Each number is 500 + 25 x the weight over its row's rms, rounded and kept within 0 to 999. Layers, rows and columns count from 0. Numbers have three digits each. The size before them is the row's rms in percent of the matrix's.

# layer 6 MLP gate, 320x128, rms 0.193, rows 96-167, columns 0-63
109:518525508488456507525483496491476513472474471535500512470499510521478476504497455519516491498490533496491517473500520508504524482452512485483531488480475503437456458477485522513510467531536476
098:571514500494490517508499467509485506501488497496491456457512523465530459483479508525502488498468493538522511544475489565523480516522512520521491488505501459484443465466539509482486499497512530
098:492457505504484509542468528498460453503517513470511485523487564486461518438492494523482491511507466469476478529538524470507515517546470503516557495497503490488537507446499533456498513482487506
097:505460520498505501539514483493535500487493486514506527480482474492558514507513460543528509508486538480483458468445533481457506460493528458512462513509505511495461539492491488507522496495529484
097:541496534433517489514481455511529486512506498474496515495500504510513497557497511487518504489537512511570507504517522469469541467489517526526486498527525504463509480538469491506564500554549496
104:511514473500420509512532532533490456516523478557501488527491504483483519505500468507514486536511537514494501491473518474515530537512494493459530474501494448483522499497476478482512498515511499
100:529503487499462486504469426524485500495515523492531481507446508492504508535522498512481480521507501495502507531501507490539519505478529485514492481550509505514488492490456520507519507521525491
095:517456485475478468533451519487500524515525455488541510440508486510517518517517459522465509479480520495501471518461505532506458500486466509481478536507485499473490506527464460497488512491501484
102:484517485497470527512476496457499506479498504477561537492471545500511490497461490527475484490539527468505459504495521512475473532533505487511503525483456476496493491510466478490486531509482452
099:512502569519480496510497521530456502500473511487483531524471521485492495506534465499520511575524500447461538517461478501510478499523510527529486493510499509509488484490479517493493526504491466
093:521485531508459498499476507486481529525493486498530538498506531521500486462490433523474510493493520490487504485507509476469525487492480522544498500483505503525521478485458484478518520477513500
093:503538547499493517505526511488514537494514517511511501503466487543489532486520452534506537514496519464456477474498485565505518522500506520527523548491515462523494506517501559512481492457528518
101:562485482491503517513532508545518512472477503536513475529487469499440486474525499499459523522531481511514483476501520496509494512521531523522486457509477504525511520491487506490480512475490479
101:521513496493487458518470467488545506470497460498526463526494509510500481519488434519478495497528521516496487489487479529508535522522546475490551510528550508501455504478482519486488508524565463
095:526514512475499507532507438491486501466495488476514476488487576504480515480554485519501553509492520494486522503525473522486503466501500447519528508473477536480532460496494531507519496494456479
103:490488505510497487528509508536489512526498473495503495468465503505514510426511536474509498534538527503512502464510477534512459528531550480506487516546521450461488486499470482500491521469505516
107:533547502452455494559505502529506495494503457511498491482492499499491530453540509531506513529518500528502520450529513516483522501499535433510524509524540490497537498503510482489550506560483470
094:493518468542463523480532496522484510465491512489519463507469508486521445512492537493514461539501514484541462471488522547474516521542457488519483494488491515506517517469494518469469506488535482
102:501524509483464484526474509526528493515501541480515548473482490494485458484513426501557509545501477501452486491528498533488513471506508483479532496493525525453546520517532500463526530489502489
099:490488522496457477498507513493498519491488500509484521477477532497486530494523459521506444500492517467475444513483440537495481509511481499473509512513484497554473514515528487478535524503486488
097:471509532493493457495481460551511439493494517529496506497491491512503470523491496480473491521535474511504483497491549476484486470483471530523480464461466523495490494453509473464496522522527512
101:496480508491483465520486478507516516447519519513528498515483530545547512495508466498509504570504523443492488465457498541489524467503468528501500510484510495515471506474546498460502486505565479
096:511506502476483465506522501511531513515486508442569476439487510441498504450540521487506466529501453526528455508517486529503536518502516502497495528507510480462502472507506520482502512517456498
104:523479514524455531499506534511479494480520501481475523497458483460496485472481448472528557529526520529507476529460508514458517496460499462520554526498534475484513474535460497504482494456492501
103:467508504473483481523523514578513526508533505543451483546483518515495471477519499505504465565520493473535467516508499525456522537483501470526490494537478493488516519473514484489515545489542515
121:510534485502490514500508511544471533487519504539502537488480537500502484486472462505523487546568506533491494478474501513513519477520502434471529493510583490485461544482520468496505525486538474
094:457534558446477474534473483519464473487491491458501505493479481481510477487483490528529475502479499507482514512513510518488499494497507530518491458493509478506518450484499498480528512491526505
095:482499532514470537503453448494528506543510485531513505488484550479544454507456475527519483524458452509455487482474483513527513479472484435477474453515497550483468485473505509518510491484506489
096:470463454481514509494504510452505508494505480505521496502495539505483472461518463516518486467459495464496464511496525553510477499469497528528527530520523495486456571486475471558528506530507509
098:519517485464503467510460508484514484520508498521490462492462470484533472491519455508510545490486499474455533466475480530471512514550507498487501503510505550476530520496499504467523538515539496
094:478519461509480528551506502487519452471481513462472461517528464490477462517484452485546476511514518515511499498503493543473518532475507532491501462512511507553540509506503509483539484495532472
100:533505472487493507509514469504501501459526498503514453507487547483530498516471521509492445511550556505533477475485498518469528503450517517498521487494551458497472483477501493470527528547559500
096:500519507453463531470477487452501512500472504508488484523465481516500459476512506464488462497506499500490497505471527487540483498510515517522523475434483531476480500511498497468516551469512519
103:501511549523502473524515472555520506496514474528513449500518489480538489503518493555517456530524536506516499459533491504504517531469480493483539504518502482515485520472533516479541515517556487
105:518499512546492506488489506553475511485511513470525503473519525477454482523493460481494518568521502539473473479478512521497514456528499530517506481552541506504502520470465492462461500497469493
096:510499462487514476504494510523474523503498457492544503516496524513517508519531525450462501496491469533570482498512522488550466515547492504562519496542518460492492496480491489451553517480501517
102:490531519503510515516519453528547521466481473504522499508508562545516490474476500512509516538522542481539500519490536562481526486507524485485525508511503460468558517494493509511549510497527465
095:520529514485419496500429504479517529505513494515501516461498500476529491484486481517498478493495504475478532487477466506475539499468508450520482463516525512504466477471488494532525564512515476
094:538474527523497527542481512523514506498506512542485462520487526491530497501492479507516465563500518494505490523488491489470531476470507453474552476486494505462502491504515522480489490507528475
115:488457475456486450512537537560516526461487487542522491524509484460451494496478467490503471518540522480490463470490544476483506499495487482502525501529536473486494505494464512498492485534511484
100:483475505498491485552512466513497512485523488552518523516492508485525506522532490534506472539488451512491524508459482489484492506483518494516462483482513512492504503486530536514529502477529471
097:526502512477486526539516506503501519449479465469519499510468498483509495493470516491522511512566502505514505484481514549527497506524527481527495450499525487487537515519481512514509485464497481
109:512501532492434534489492510484508530470485499517530508514473516494446495525512520496535481503516520539509479495486483524483455469513490511513487448529521505505485494483510494503529521516537501
108:458501510468509474508517537527507569479515477535493512483529539496514480460469479466460468510528550504489463500505549505538505543497509473491513491518509486518474528471471516449526515507559492
100:478504475484501478489472499532521533520500514495522529535539531483514522468504526496498484536515507511482464524454499461530581489517457517456564538500561458494503535536531526479511510514502465
091:504525513483486488527450510522488501490492472459470477512480527444512508489498475503483504516530554509547490513523501515525571494483488481513542469549488482461512531514468540460551470516529473
098:500516514443490478490519475506459524504441493539475476445487517518481511499492505453506446512475474477504502512524511475532493497525508467475514476510464508507475482491453489454515532526534491
101:522526518473493496517481546516517540459499522496530507445436530532553530539469497479551469509498478465497522502503521539486511500505476492512490434530522541480461498518534512477551545501461454
096:522460481489489457505514481490518538488506483516569482500506492496474521486497542478458540513481482525516481490530509505519468524536458503493485511461509514475497511464439534515548497517515490
105:545541510510496486510487489527469497510512506521492542504444518489506509495481505519551444503465485482539536485503454540452501462477535463521467490505516523491528464471511496477527512492516477
104:528463521520502502495428471484504502487520518489506510512516541492506489515456551548515513510495502522465522534490522511520474506517496514435533484479556481503481505518483501494506471491538473
090:465526535486462518511484513493503499523418486527509518528478519510505515495495494502470530511469478481454533432439456490496533465509491480534517474517540490509469486470485481548493522501515490
100:493506482468474483518501499516519482495516415477525475487510496501483513439497487490518497496510514456500493491548524505534507528526491504500511521560483519517492480493472455452505511526524444
092:488476499517479483500497468533530534514538517525488489481482509510492510483522481515459503549524525486447476435516546513462476460500516499501495452519496515477449518446505550540522527487503506
100:495463488502431484524487528514532536516467516531535464477455532478525502492514516552516470532496554543467455517479549519492501514534473489519503521516516475469484494484505476521512515483550498
094:484493512489498484486509468544458498506478499523501515498496477510476481497501505516514466512504477514519463508508536525493544526501524504553455495536517495543527474455495485492512537502556472
104:521470497468464520529490488512471558499533532507517493506486513467502506491462483496511456506494517482492514474472487512528471508506467457480509479507501501509480488496447513480490462495498502
104:505508514507467492526497468484482502488500550510512510527485549497471507507541491489498471516490522464510466466544480514506549483459528487487528471511544492455503496471500511477486533529514506
093:487502485543514478501464543512481498530474540515526516482510476480539512498474525503512494532508500561464511525504509558472500557495518528502541523484530463469470507498510509461509497520522511
100:494552526480475467524483528498475509504507461528474513518507512496497524513521502482504463494492542525464472484539525436492478546507500461504460488483512467489469493509518482478504513508481484
099:519485498507480536490501496503486460485476542527471503536492517460493489485535469534495510521536510478452474477455500484466512473470541476511525513538506535502460503463491493480514496537541479
094:518517486513469507527474454473482495485496505516531520480452526501518523527494459529489477492529493493478496447464527522468475485497490458523508458483566488505544495513479489516518555505512483
092:460519488527493494507496521537491493458509529526503510430536494498510499488516510514506499526492502560510519502451532537489488519529512481551483488470523471516437525480480502459511476472520510
097:519497482517475523551502485493455526528471494532521505474489471478437533436507515469522504504485516490463494476485495472502505472549536488488501469511519460516479515514488451509537528470489475
104:523532521446520488494508434524489500474504483513463467521508474527501511492491506479524494498496493533547547481533511447499512500479542491488531463492542515461499512473528487484532531493518500
096:483468531478413495483483537511479469484513510482546515502465533422502528482493499495498469535512510514497499463495494515542483518464489488518436474478540519492537480507516551507501531472463482
110:536460514439507505548465476527501501484538494501529500509494521458502522504509511492524471527547482511534523466495513513518505506498522509479533483508530481497497527509539485541572526494500509
097:490476505487483514521467483501459479471495516503524484508529532495511511495521496469539524538527525497514498470538485526483466547505497516516528553479558484427465539500494509479511529503519481
096:517528493491457515489493550516497547488446533490507473487489487512480519496499501491513477524489500492489479488466465506557486485490513480519445516521467463497496481482479515535476521517468511
096:524498544499446470515492496510467526496495494546489493494506473510542507497499443530484506510502464525502451464484501507497507538497521515487463505510491502530461507539484483474556501489485508
097:498502501500515543542452477497550496488451499464499501493468510478487504478473485480490522504532502483503478538500500505486470496530489491538464498478528472469471509487478539455489471498492508
096:514498551486519456538503470535482543499475485496498498510490500509483460491500457505465500487522553525516472506472547550519521485483519475506478504530531483486482511477522444446530463465502508
# layer 6 MLP up, 320x128, rms 0.192, rows 96-166, columns 0-63
104:520504539540507539465491495499490505452536500528482552509509491511458456507486447573463498502491496483459492507485546508471494499470441534481493516506511494491449502472499543469511506543518502
102:470464487495522511483524480476517494461542472513527506515489533571476483487521486507499503491499465508520528451565546491488525459443547528485488487520531512504509535511478480535497507489503477
094:548503503496550476508524524527476491481494519496525499458533499461519493513498510492435554495531494464481520476476521509504533484458469484550479487502508490500549496517471449531437489532516501
100:506514524566522520491448491505481505522493496567471552515523486551493543532540491490460478511476509490456505478487536505465533495472540525498469517508514473491491527538478506473477485538491551
092:523541470462528465468487495497534479524468510512490506475503487506517511510510505452529501481515508503490530468550529521485513522567531529477534496479479540481502491514513535506500492479499529
104:453481476481502479446509512505486464527518484465479550475516492496536493528443524498507470491514505520544495533502468529547581490495492516529475506506493479501498497500466465517490511449484444
105:541477522486507484509527536505559469516504488472511526533533486459539523539488493467552492476506536461474503475484478497517447509485567488502482494496477489478498508514482470550471486550470476
097:445522524493484531467492465531484477517519523544473494519504508525477504468486508482517479529495470486510504482546524459496532503475495486471512485482484513517507493522465550497531493514502485
093:515482478482513472506506493571509514494472437506513504473530502529490485462552510515525541566509503505516493525493486554541515460497503491486548477508490521511472485501504539499490470505503493
099:537515461455502559509508474462524507532500515537529528472463508522473522488502539466459482456499501543507554490481476536520518514501507517508499535487526477506538517502511504526533507481515509
101:504460474532450530486509530449522488511550534510486482508496502503514490548529499478493539483514490504462507490460513471477501490473485509511519524494501496544511484495516473495542497448500515
094:531508509491487480491521440505539495550513491491499501518491498485522464523532446491538526500482465488474502524478475524491521536461494483513504496503525453530526468511525527511508471512560496
099:495504532518501494496454543510496531526478461506497517525501546449512478562485528497468494475487533483510466475473560476528471479509432496477463498479489509490496510480541503513482506492505527
100:452489510497519496486545485493490468466495510461520456531508505519494492477462461490487476487476524522521473513501508476485495564528504515495541481526498494437500502490479467477452505504501502
099:505538540485514510522469473491471466479544545497506513528476563469528532504502510517514523508482448480474513513499466521490501487500478497455458513488473511488525461509497538493492506505504477
105:498546500455510463497515473508488527539440485518504482522507477487515518487484481534522478498465510495499476500493538517503537541501522511487492480483490457511491526490507507469512537547468469
105:538517524496534501481485501491539533492517526482473518475523457525527529499481528469497482469494530456495507540492482511454520520455523491507457486502516517487529503519472522536565535492466494
098:532549503498507517493488504507469511487458486441518477529480493471461548482486480507535521530494499521504465525478483519477488492516453464449495452522495496530486458493464503494511472524502507
104:481524484486505527530498514468509493512501474467540530450514502484522504539500459504501527476482535510491508540498528484463477528528485488483508556523461478525487543531484468469471546473496484
095:481467488535486480506510508510505444547458455506520497488481558490536515528541484531496466503477466497520487510476510494505463523525475545506488501517489526494511478525482489524487506452511486
093:505490474519470510541508503486507450541522518512470506496495491492475522436460510504489511498498473520473479495451500482521458486482522500478513503452466503497513477529506498479518479471524492
098:548469541498508488499484511492506515508481512539469453485525532459504518516471493478489485477492498545515512529542498484521467504533490491506463471529487499475521528517489512484530508514481528
101:460510500462480459508477471491542520535512515461507502520478510460554530502526481516488492502451487524522506512452495500482484458543480518483486525515423510479483504518497507542522497483524496
099:482531518487531493515495481482451531511494510488500492450489494529503521537509511522504458482501492492514529504518510491531482524510494513437536467543499461526490528550511513499496524484457487
107:501502487530504466493530521514515467518484510467460494521518501487484493489512539498476496515493496496476495543544508493480496509477504480546505507510474481503510530473536476479488545524559488
110:489493450487519460538503443532476540502466483502497511477540459534499481503540517497492480496507570556498480472541509481513496490516460514464491553488505441508498522494475524510507502519490486
098:485486495509530471529488507493482498510553525493552496505488529517489467509505556512461487489482491517549514480462516495515491481528526535511513447499494516493470500481479499539522483520530493
099:511475512516516544463457497475443536515514523517565473481528503522481458509463497532508509500476509483437503445498505512515531503504513503452490496552494513474475547489533506493499507481502492
091:481460509496496457504502450491501511434471523507507487527557510466489482514538493553519499489490485473480507506522506531531525491463502498517479496554526473500488512488489502533500535560454504
098:504486494495495500537547484481536507524501509460488468465475510489525488486470560521497472485531511504461535508512483461498508526543467501480501502483472514524510502484493469485494489501555510
091:514464507502460505524501521476490491526513549550522489457528457498487445515471491483513489495517497480480527527492492440509508480489509515510525493471462509535492516493490507460482497540484493
102:515513490515537474538464510513488491499485510492506481503527491516500492521482506490531506490535473503506526519555488527506552485443484502502516499495497512462522505529568513540520500501515480
092:512463513467478511451463446430498551506465471516494507512497489517512442445505517485482481477476508527482536538471526540504483511512541520539476495490450487509480510510508502506495484524513539
104:512497559530503478506476541513489535530492523517510477538522472458519527502517547460518514531526479485500512463518505482508495501520468494465543479542486546505500562504510499545490528446511482
102:513483525467501485482527480498492478498521526517489513495489478508442497468482549498536488486563479490502543519498508500490509486527505515510516484468514478484539495490494529498501461499483503
100:509511484480548426491510499532494509527528494503510478504530507503477467495485510509518470476504493522524453517530505446496483489493541516463492529469466501488513517514510497466495490491480498
105:516512511507499508471461466457499500525524476513525465458488476516507546527498526518488487471509556504513476491529542516477454491489481480500505497468520482459539493518531488526532515558479469
098:474526477545487525482412517472521522522520514517497475494525474501519526511466491511465478494507480497458535500504478480487531515464488481488448467449522483521484487489495483523489548513463480
101:500483526505499509500517490502512518525523509500493480522518515488473532495500471481477504465496490501452493484530478496459483494489545486535481499527534536557478468463497494456495520482452514
105:501445484524502493466482522519504488471441523497561499521492477493483492531468490459503498522501544535500481478457524518520468518493491482513548539504548491510514492500507507502488525508453450
105:499499483459472511500497512497514474514526483478484571503463475499470479511513475509490522514459541510515510520454483515474500491498539487459448491496490485510513470489499526532479492502480510
099:512475510505485483481492500480520486463529508457496484508467482478450519476470529499505504514475457511525525505528490527546510514455451507470501495497530488523519459507433501500493500470514455
106:464477476510486530478528530514469520476468475511516519503483469531498467520497524497499519490549515509530497489484496528535519527524526511490473490532445480509498529453555523520507502490488479
110:472476511479547485504525554514487567540466559474502507522498522480495485548465501487494519478512475529490458516497521532509538487458475505463479490494491495506524485487481495475480470475519481
098:465521498482491442488484507482509475516526460483525488504446533467523480528500501485474456467487464521527538528540476505506508480501469500529542508528500524526510457507482494505506519483492510
096:498478501428490495528509521517494521494492433549524495481487498561486483500531494495487524470477473481490495447454532484486466489543533479527507551501523479476496487453465507556482517498527495
100:496517523463510507478519474506524475498486521456475510474473482458540508524481506472453484504516532507519472492476555505518472524508501486466495507497481501536476486463497514507484552495519512
104:514529492496513523483533537519555511507529520536534495485507493544511532530492536487536492509538507565510507517501466515509501525480481513468490523544489524470500526531527513510532494437469496
100:497480526499502527483469524494525485472492524516551472527456550507559511475515513489497506509497481494504514505499529543510480496507481436481522453522508531496485511542515497505449523494496495
102:476512481514507463500507506520523522502504466501510523509478553494499512523519483487476535496522487537499520541513497534504518497536520485495518487485454502497503522492542526544471494493506528
108:457566555502507515507478483489423503518496487459501488495484527473477461503529522541474542477492516507507494507494491498514527515515507527525490492504491507514530429518535516517491473533502509
090:511511463486471482444497502493471460454538516455524501468459524501496462507496520523512442509505531519543494532491515516515514524499474504452497469495496544469551474471510496521514491492524488
096:459502492545494496497510523500516515451492458455462532521482512502476492528509474487477469484475501484500480519489479551477513486564502502548504488502532469520521501467476508469548499501475486
101:478555480497509478471518507492445498518502513501477535535528499493512516514532499494555527479488482468516494544493489510485489504459457521499446542516518468575485499513547515481501480507520508
101:500498513513513487504482494512483505483593498477477511487500449507468494528534451486493569512534475487535574473486496503493501447499523515488490500458508547492461498491482522514554524526477471
099:521493460500503472506512489522540536500501495520416501528497511474486526499496519487532504513538464511506466501499452553487468452537528475527512491513485480484480480500483506536555468541525498
103:507549499569517510434470477539489520526482516531475496548477512520499487468501490521529482535461493539494499544485479528507520493496484505486449519494508482471495470512537509470521521472516505
102:493510515515505509461556519541537507472512504493495499478510506514499462491499491516459513523492533435533497530526490508438507547471474494532469484480488492547512528474524519517505470484498488
086:444501490500491500451502471510499511489526491524501455461475520522491430522488481547501542516504515504541504486528510475523518498498500504470523522489500528531483508485472495505508519448541465
097:502480482492554493489513506507529522534498509477499479544479518525503512476549490499475494496489521534510546510479481537505532498455522502500490489459469495493532496520509522504460477491477478
098:477533509485512539499478496495507485506467456504467530521493492487487506511533521479474521504514512486544491513502481495516485541445492475469478537506485501523486497541522493519515465516471473
095:522511491530532493492481440468506528472499508452511500501486486512527528525524521511505469470479509468460490467483541463493516462473489518510537479474545491495507491497512475506483571503512481
097:507517505504458533503521508500574481469508516532452509514515503525524569452502519487448498555513476527474486492485525496502544490491514514511562503475501506495475501522472488493473480535534506
098:512560472510504513505489509499473546533480478518487505486461499493492500499508530468488490516453502477526436520484499516515472532552472508523485554497466470466464473501466473508460492487505479
096:527532529535516527460484492477487454532469501477539497483525529485462563536534506520545508482493522547546521489524506453506507510440528541488521492481494532481492509508523498478515487479472480
094:523534506524514477506485511547525506528480465499503520464460539530505526521470467491493512487532460501542464504491475476517497497502501499518490507498525478509526488511516501507509531478489495
105:522525496499491502458476492487496478485542505526506540459506472480509505497496480518486502505517457494509477502508522541507511525509536490505491539474535510485514514541505514479511567505496533
093:511500477520501490498512490514519569478502483487528518481543459511490477503455557488492470492506518510520483496513495493512510528506451466495499482494461511482490531494501549508490481540551500
094:478553481506523472499488486520507452561503477505527508487488492481475571530495552494505488475511526526520496523534522474538476476548479488480517510478514519471490501498488543536481472523518570
092:484526503532512495533505505507489441514552499512498434505494498498486496492506472534521478505501519526476525498503510498469492422423520486506511537515518537518491467494519512467500535524490491
100:489528547479498447502509507512528509515507489487487469547509515524485503470488533462529495496493477484499467485546548483453500504538483483522486485498517545511526459466528493496503502524484506
# layer 6 MLP down (transposed), 320x128, rms 0.191, rows 96-166, columns 0-63
101:507533461545459497517538531433536518472532489471460485524471470475478553499495459491514512439522465512500497516492502481513479512500497518519502505521464515545512529547521527519482500466509520
101:530491540473482522517503525593509488473507486491510460468496464506500520497521464480460511520467522484506504520533535555495524492517467515490506497496498495488514488527486454486495470532474546
097:494485478494477478522497502549486488480481492523494511513467513511517501497498509523473509519508467477485566449542545503490493537516468512535507530513489501490463508509520449447498489508489496
099:495512476517491504490503461492455500483475520520500519509489490544527502521524517526485495502487432519493507502543517480528494513449476522502529506482470489495532478524476521510517472520510500
094:423502478466514472477512522493533479518490479473463507513482455480513526520519515514532470451469554492510506538476496500504517500509483510521484532541500500523519513490504544500517485495444494
105:508500467483532455542479497466521465515503481534515498479501497462515534535502467543508493484473487483517531444543528474489555505541484546461490524551519476500500513449499495490530481491441472
104:447469536503515562485529487501490493524497499497455489546543500535470509494479505503549457500540483496489510512511506497467485484517488497471503509470493514456479477492496509487523505528499468
096:511506526505533494486501515524540490520489498476543529499511460558486520508494432466515499543494521506492499517484503494481467537490504498506481544461511514518489469458514504535495510470478513
093:490502455510533507526485525549504520503486472490523513461471539513502437471526472496485477533493515490494467513510522503493482507470486527529515506539493448529496488485494501478479533501505418
098:519485534454445466510521511508485536521508508509495509475481487525529515516478507479509537487470490529486518487488451483551507515498515493510476503512445442474493512498515497544509524466494504
102:491476471493509558475505498535532462487531510518469493516517517514525534538508476498515479545515494500501550473477480489458501491470513500514547488499496524469506515511504523505449520463492515
095:517460494457460509471516556418499524492516486540511483514474488456499508536493519521477499453481530503503492482498490457518483509501515466489453515497500494495508529489471525506515514540478521
099:510516515555463460538522486527503462528465511495533502493505501500506490492488466534456481527529510547527515494549503526462495483488496515513506473469476517519509483531546505496506479522485469
098:511526555491538538481469510471512499502479498488510432527560516509500476468500538481504526429477500498494513486518510498488527500479445515487459472493499476510514505477523495496512510480500544
097:460515472460527484490499511408436479503535485512494500500498468482525507491482475472499519477456509518502479475500474511531467484520500548484501504476501521490479489490514481519490533514481494
100:497466495449516499460488511487495515486428520508454507483484493529503495541475489461509515480467502504521498533479442478466430477479514499497457494477468502553442541503504508489506488534511514
107:491513514523508544448521478499518513497461509492524508499527484520515491482516526480512488521498516509508444475480488494498556531536475529484546470463501516510506489533519506493498473474490482
097:486502501473519502526478492497479535470444441485474493539539472528450487499501482499497520472486482470446495474512460456477525496533495507512503496506489529517447507486445471514499457488463576
103:519500477530513491478519566522488491507502543460513445498525505481463511468536512538487489505524509494564541463514518544488475511508495466497482562459445516496521533489514542516491519532481509
096:514484540548485563528536461516485493478492456525484500511542484503447541507524499493516493534469496488512465481516466472510489561469476487521505484478453497439501518494481523486480530503513510
093:538556488521469527540517455501500483516488490506520520423505466494512489476507514522507487508463501529476519478510470498522506513477495522476524511508460553461478522504537510488507516512474458
098:531477525525473525505544480547527499505516516488512487534500481505483486471492474518521486522476504501473472497454499529506507539504458484505497480492490534510518484559486544533511491460550515
099:501469448498483488516507547481514503494457528493459460488479532501517531470514515467474492490485488518512524533484471465526518516469501518522523531530480509476508497482512499557492498511516471
102:548520484520441442538491501504514476513475530482479504499461510490512520491477495528508488573529462483508479520487476495503523511479512502471524527569469497519491465465457508505490543480500545
100:481471516504519516501570521509532509460519525525515534529511479449513499515528486491487477497516460476468519462548519523466476503467488471473494488500495542476543525495485499527474495474510505
112:496487500497446504466497452518482512554507468500539529498523499517494480499461511496530505536478511525546512553465439470471539505498465462516497527484529478492466483448480535538476510517484495
097:491466544499474496503501520532482465492505516508497520476495522520504494493467504524506478526540534466485500519492496466470538442495481533539497463466475494520473530543541447488494520489501507
095:478496496558492475462542488469487518487516497473484468482515453531444501523555511500493514478468502492530538498492536511436478508513511508495495534483499481518474460494506477468522528466517480
090:489496484525534535506516517456494473500504538517508506542483492513486545489476533462481488428511533496500492533523493519508476492511464499480484479485518529509529481543490520478493498471535482
102:503473523487526471492459517438473468499471481465491522530512524497502480392494556464491493481503521506497511509488482530475510485500504497501466494507482497525506474561440510503489474493510475
093:516506497460488523498490513498494529530488515528503532485527481501457522494492483496466486531527493532483488528486506509508523531488514531534475515524458488527448553486506493526532487485474475
104:491494481499514503493505518505539464539467498494514497538500497483479484518476480469551495476514494482476526545437475474505512535524546461534474504515490491562513489503500478522513477512481486
099:532520494514514496477486522353493464534503517430497496499477513473516513546492516506520507414504528516518515505528498489499489505513521499502531492479483504477500474511510501506508512517509457
103:497507463492497526445483477506525547521517467520494511472521525507508542518537504481516506536517521513501515493511467496470465521510466463516520569513469476486503561551468507538533515470524487
102:498466483471482537485482522425525497466523469491462543525467511497539511514518525489520465499479508469516543500495512481532497478525446519447504489486499489518480470491477546549487487498508477
097:502495510496468502503498485503525465519537541488495477493459494537483509518485450556515525476526485506447480459496534485517534493505496496501493486454511521529482526487532524512487458523512479
104:503518482525452528513518499470494469499519478474477496489516533476484498572511533553464495493485496526492503511511522501482506502476498496496511509484474475566463494528499491520527475443458504
101:472491459544484535461477491480517505494519514471516505506548468464508521520510539456511513448451494529495508544473502488469517473503495510476480504460500510533561415492514479523487524484506491
102:525524487452518503496512531434483480484544517492499470497516498458501523518482467505488493497537472554545495461464511510549499504482506539503484539552512487505480504502476525497507476503575516
105:520522529509518515522527454434509500496496514505556464481527500550504528498488495507492494424518461487500489467486532530530529467477508533491519527512488517487523521481480509469526476496498480
105:513458477476505512505496545517509478507506484463494570512514507494504465480515534487492524488505508547519509529505482477483469451482476511443494487514524497472543503477486512531497460487537514
098:516491530491503472501454473462538509498503535474489473501495518533498479469494507496473555462490523501509522511517492503509507488496473461507502488449493478480515460489498502494494511442463502
107:500510509478463521503520516450468518469499487515509507478479478511501462508527532508512476512533491535518514516492486470461478494453520479502491521482488486506519448493469507481466517504523459
110:521487460536526505526522503506468517574466501499476468509496516517511535479503498515516530440538494501450488447496542488483509481509534529500504515500519509517529533485536497492519513459489477
098:501485522499484518483554496496503484440556525506472491478497493510520507489512444500504506499540511501504500518448484458507510530494470502473464530572509500467497500530508524481483504492497485
097:478564475484489485532511528523523501493496471519531505517501509509474495470493503469531517524489521500502478533461512513503476518519531453507512495495507497493483497451474476480526502529514454
098:521511458481504511486507472407519500557458494503502455494494504511534527514531483490505504487444485525491487498493477533519500474496481506515489510512476515481512462548506483543510461506445505
104:481525470491481507532515497429488492492518517493477536490500485475478461445508511492496538503485569509492535540523498495530460532483533488487524538483490511459494498487523485516492531502466479
096:529566483473543497569495503505522505511470508566495510513502522500532487490461578478487494495509474528487520463517516465543478475537480508484498519505509515490531522498491486506484528478528523
101:497528485468488467533483506494514479492494495477536473512520480513477513524524472518533479541534526494493536518486485523479543449526531485446543527488535479489491478543503482455453468546533539
106:533511470517470447494501520488525521503523503434500510490465516481498486515514432488500528479509493476475502509513501496508476492525503520469477516585514501494482469493508524515518500541521503
092:499491531496509549548528525537462474476474504510471501493464521504533468512492457503502504550535493514495497466503483520482499453474464526518517472514492521476444504475463482503514502477471518
096:532526527508488475490496528447489502537526533492496526449475510544473537496483515480519533441516492529475441467485491528520535519498492494502518507447473492563508465480462501509470478493504466
099:466455488505498519507521524494534568487520519494484484484513523512486476482509492493503480500556499485495497489494475462513488512556528478505498446504487510468508509501488510497484467506435524
103:513513539478500515484515500549479464526540477487526486481474499502501465450472461522516463503465537493461501503465503511480511512502503483502458484504508500503487541516487503436506457529511504
097:525510525495487503496554491507537479471545517561523502527556540512506493520504496505521438467462497533506476474498478493510497510496507495447483559537499517514489457485446546497499500519497512
097:530492473535496504532500514498483484511537565506522503482464524476469503503553520504469506526542537505502479507494514523527506502504521464515536472502528518518499463495514508460478506480513475
105:468467476494484477506463522584491505529532505485427511501506499505538477491502471481515498587518493494519490521522512479491493506491483484471510496500499495486495534496485494489485448534487505
094:462525469484531510516512495560475498501532509445532490462554507508538485522503486484486472527464442497477474446552513499489491479483494486505533459516475502507471547480510473524505496505469465
097:478523515515515500527481459577459484513486490525492454512496487492484469509499516502507504546467503481471483505495528513474544537524531504529517445446479477531537505494473511477502513465495487
101:557526532484485490481505489542477469527500460461519495513486451474475512497500493517483538504523504516501490513483520458479479472477523482524471462465492458504482484530517533474512485511523474
094:496500486503512502416543522443506523474486503508534501511532448483495557490521516467506550487490541511513529503505499486453525490515495559483489517514513500511487479508521540504490454511502518
097:473519510504505498489514533515511561519529501489491469492487508477463524471551500507513497527446519478452509518483482512530500505497482536513506469494465551529489490476555464515451483509507485
094:516494466520508513506496512510464510533481508497474497503485486511494516523511537485520509483506469490491495530542473506529502449518512474505533496512464480513483514473481500500547522494495515
098:491460452529519534476486501529542520516504521517520486517517475447525538562482531481493490441535529519468504515466498474500499514501475438464468518528483515505545506516521452554521491511536480
096:500511489484489545545464515528498499515488540450534474513516517472492504491508450465475492514482531471516535504469506543481459493456484488484539521507483495485485477519484442459487482457510489
106:520520542492528559518478547481488461495491533500459518480522491487502518513465500449516486472510511474492508539522480485496503507544475499454491528519497480483489543481502541478450522502485541
095:489485531503475534513517516492453502506468502487534481532528520478516477468549487502513474539471511493523500495519534487498504504535456436493483497529525499522512502520476538548518520530519492
096:468457526466500520522469464506531514524508501501497533497504490538494451484506496487480472532513489525496513534507504509479466506453542512515524531555517514484506546547504472467552512510490466
096:492529535516534516486453491545508492511527533475499484455518513531517496487482487522512500506503499510517538492527494496500545492500508489490526506470468531458479452508501524482470482458493500
099:524517525515530485527545502485508490479476535492545492493513510475477476514486468503469488448506497462486502451524513479518523479514519497528504463493493502467487480488457494478463503491445483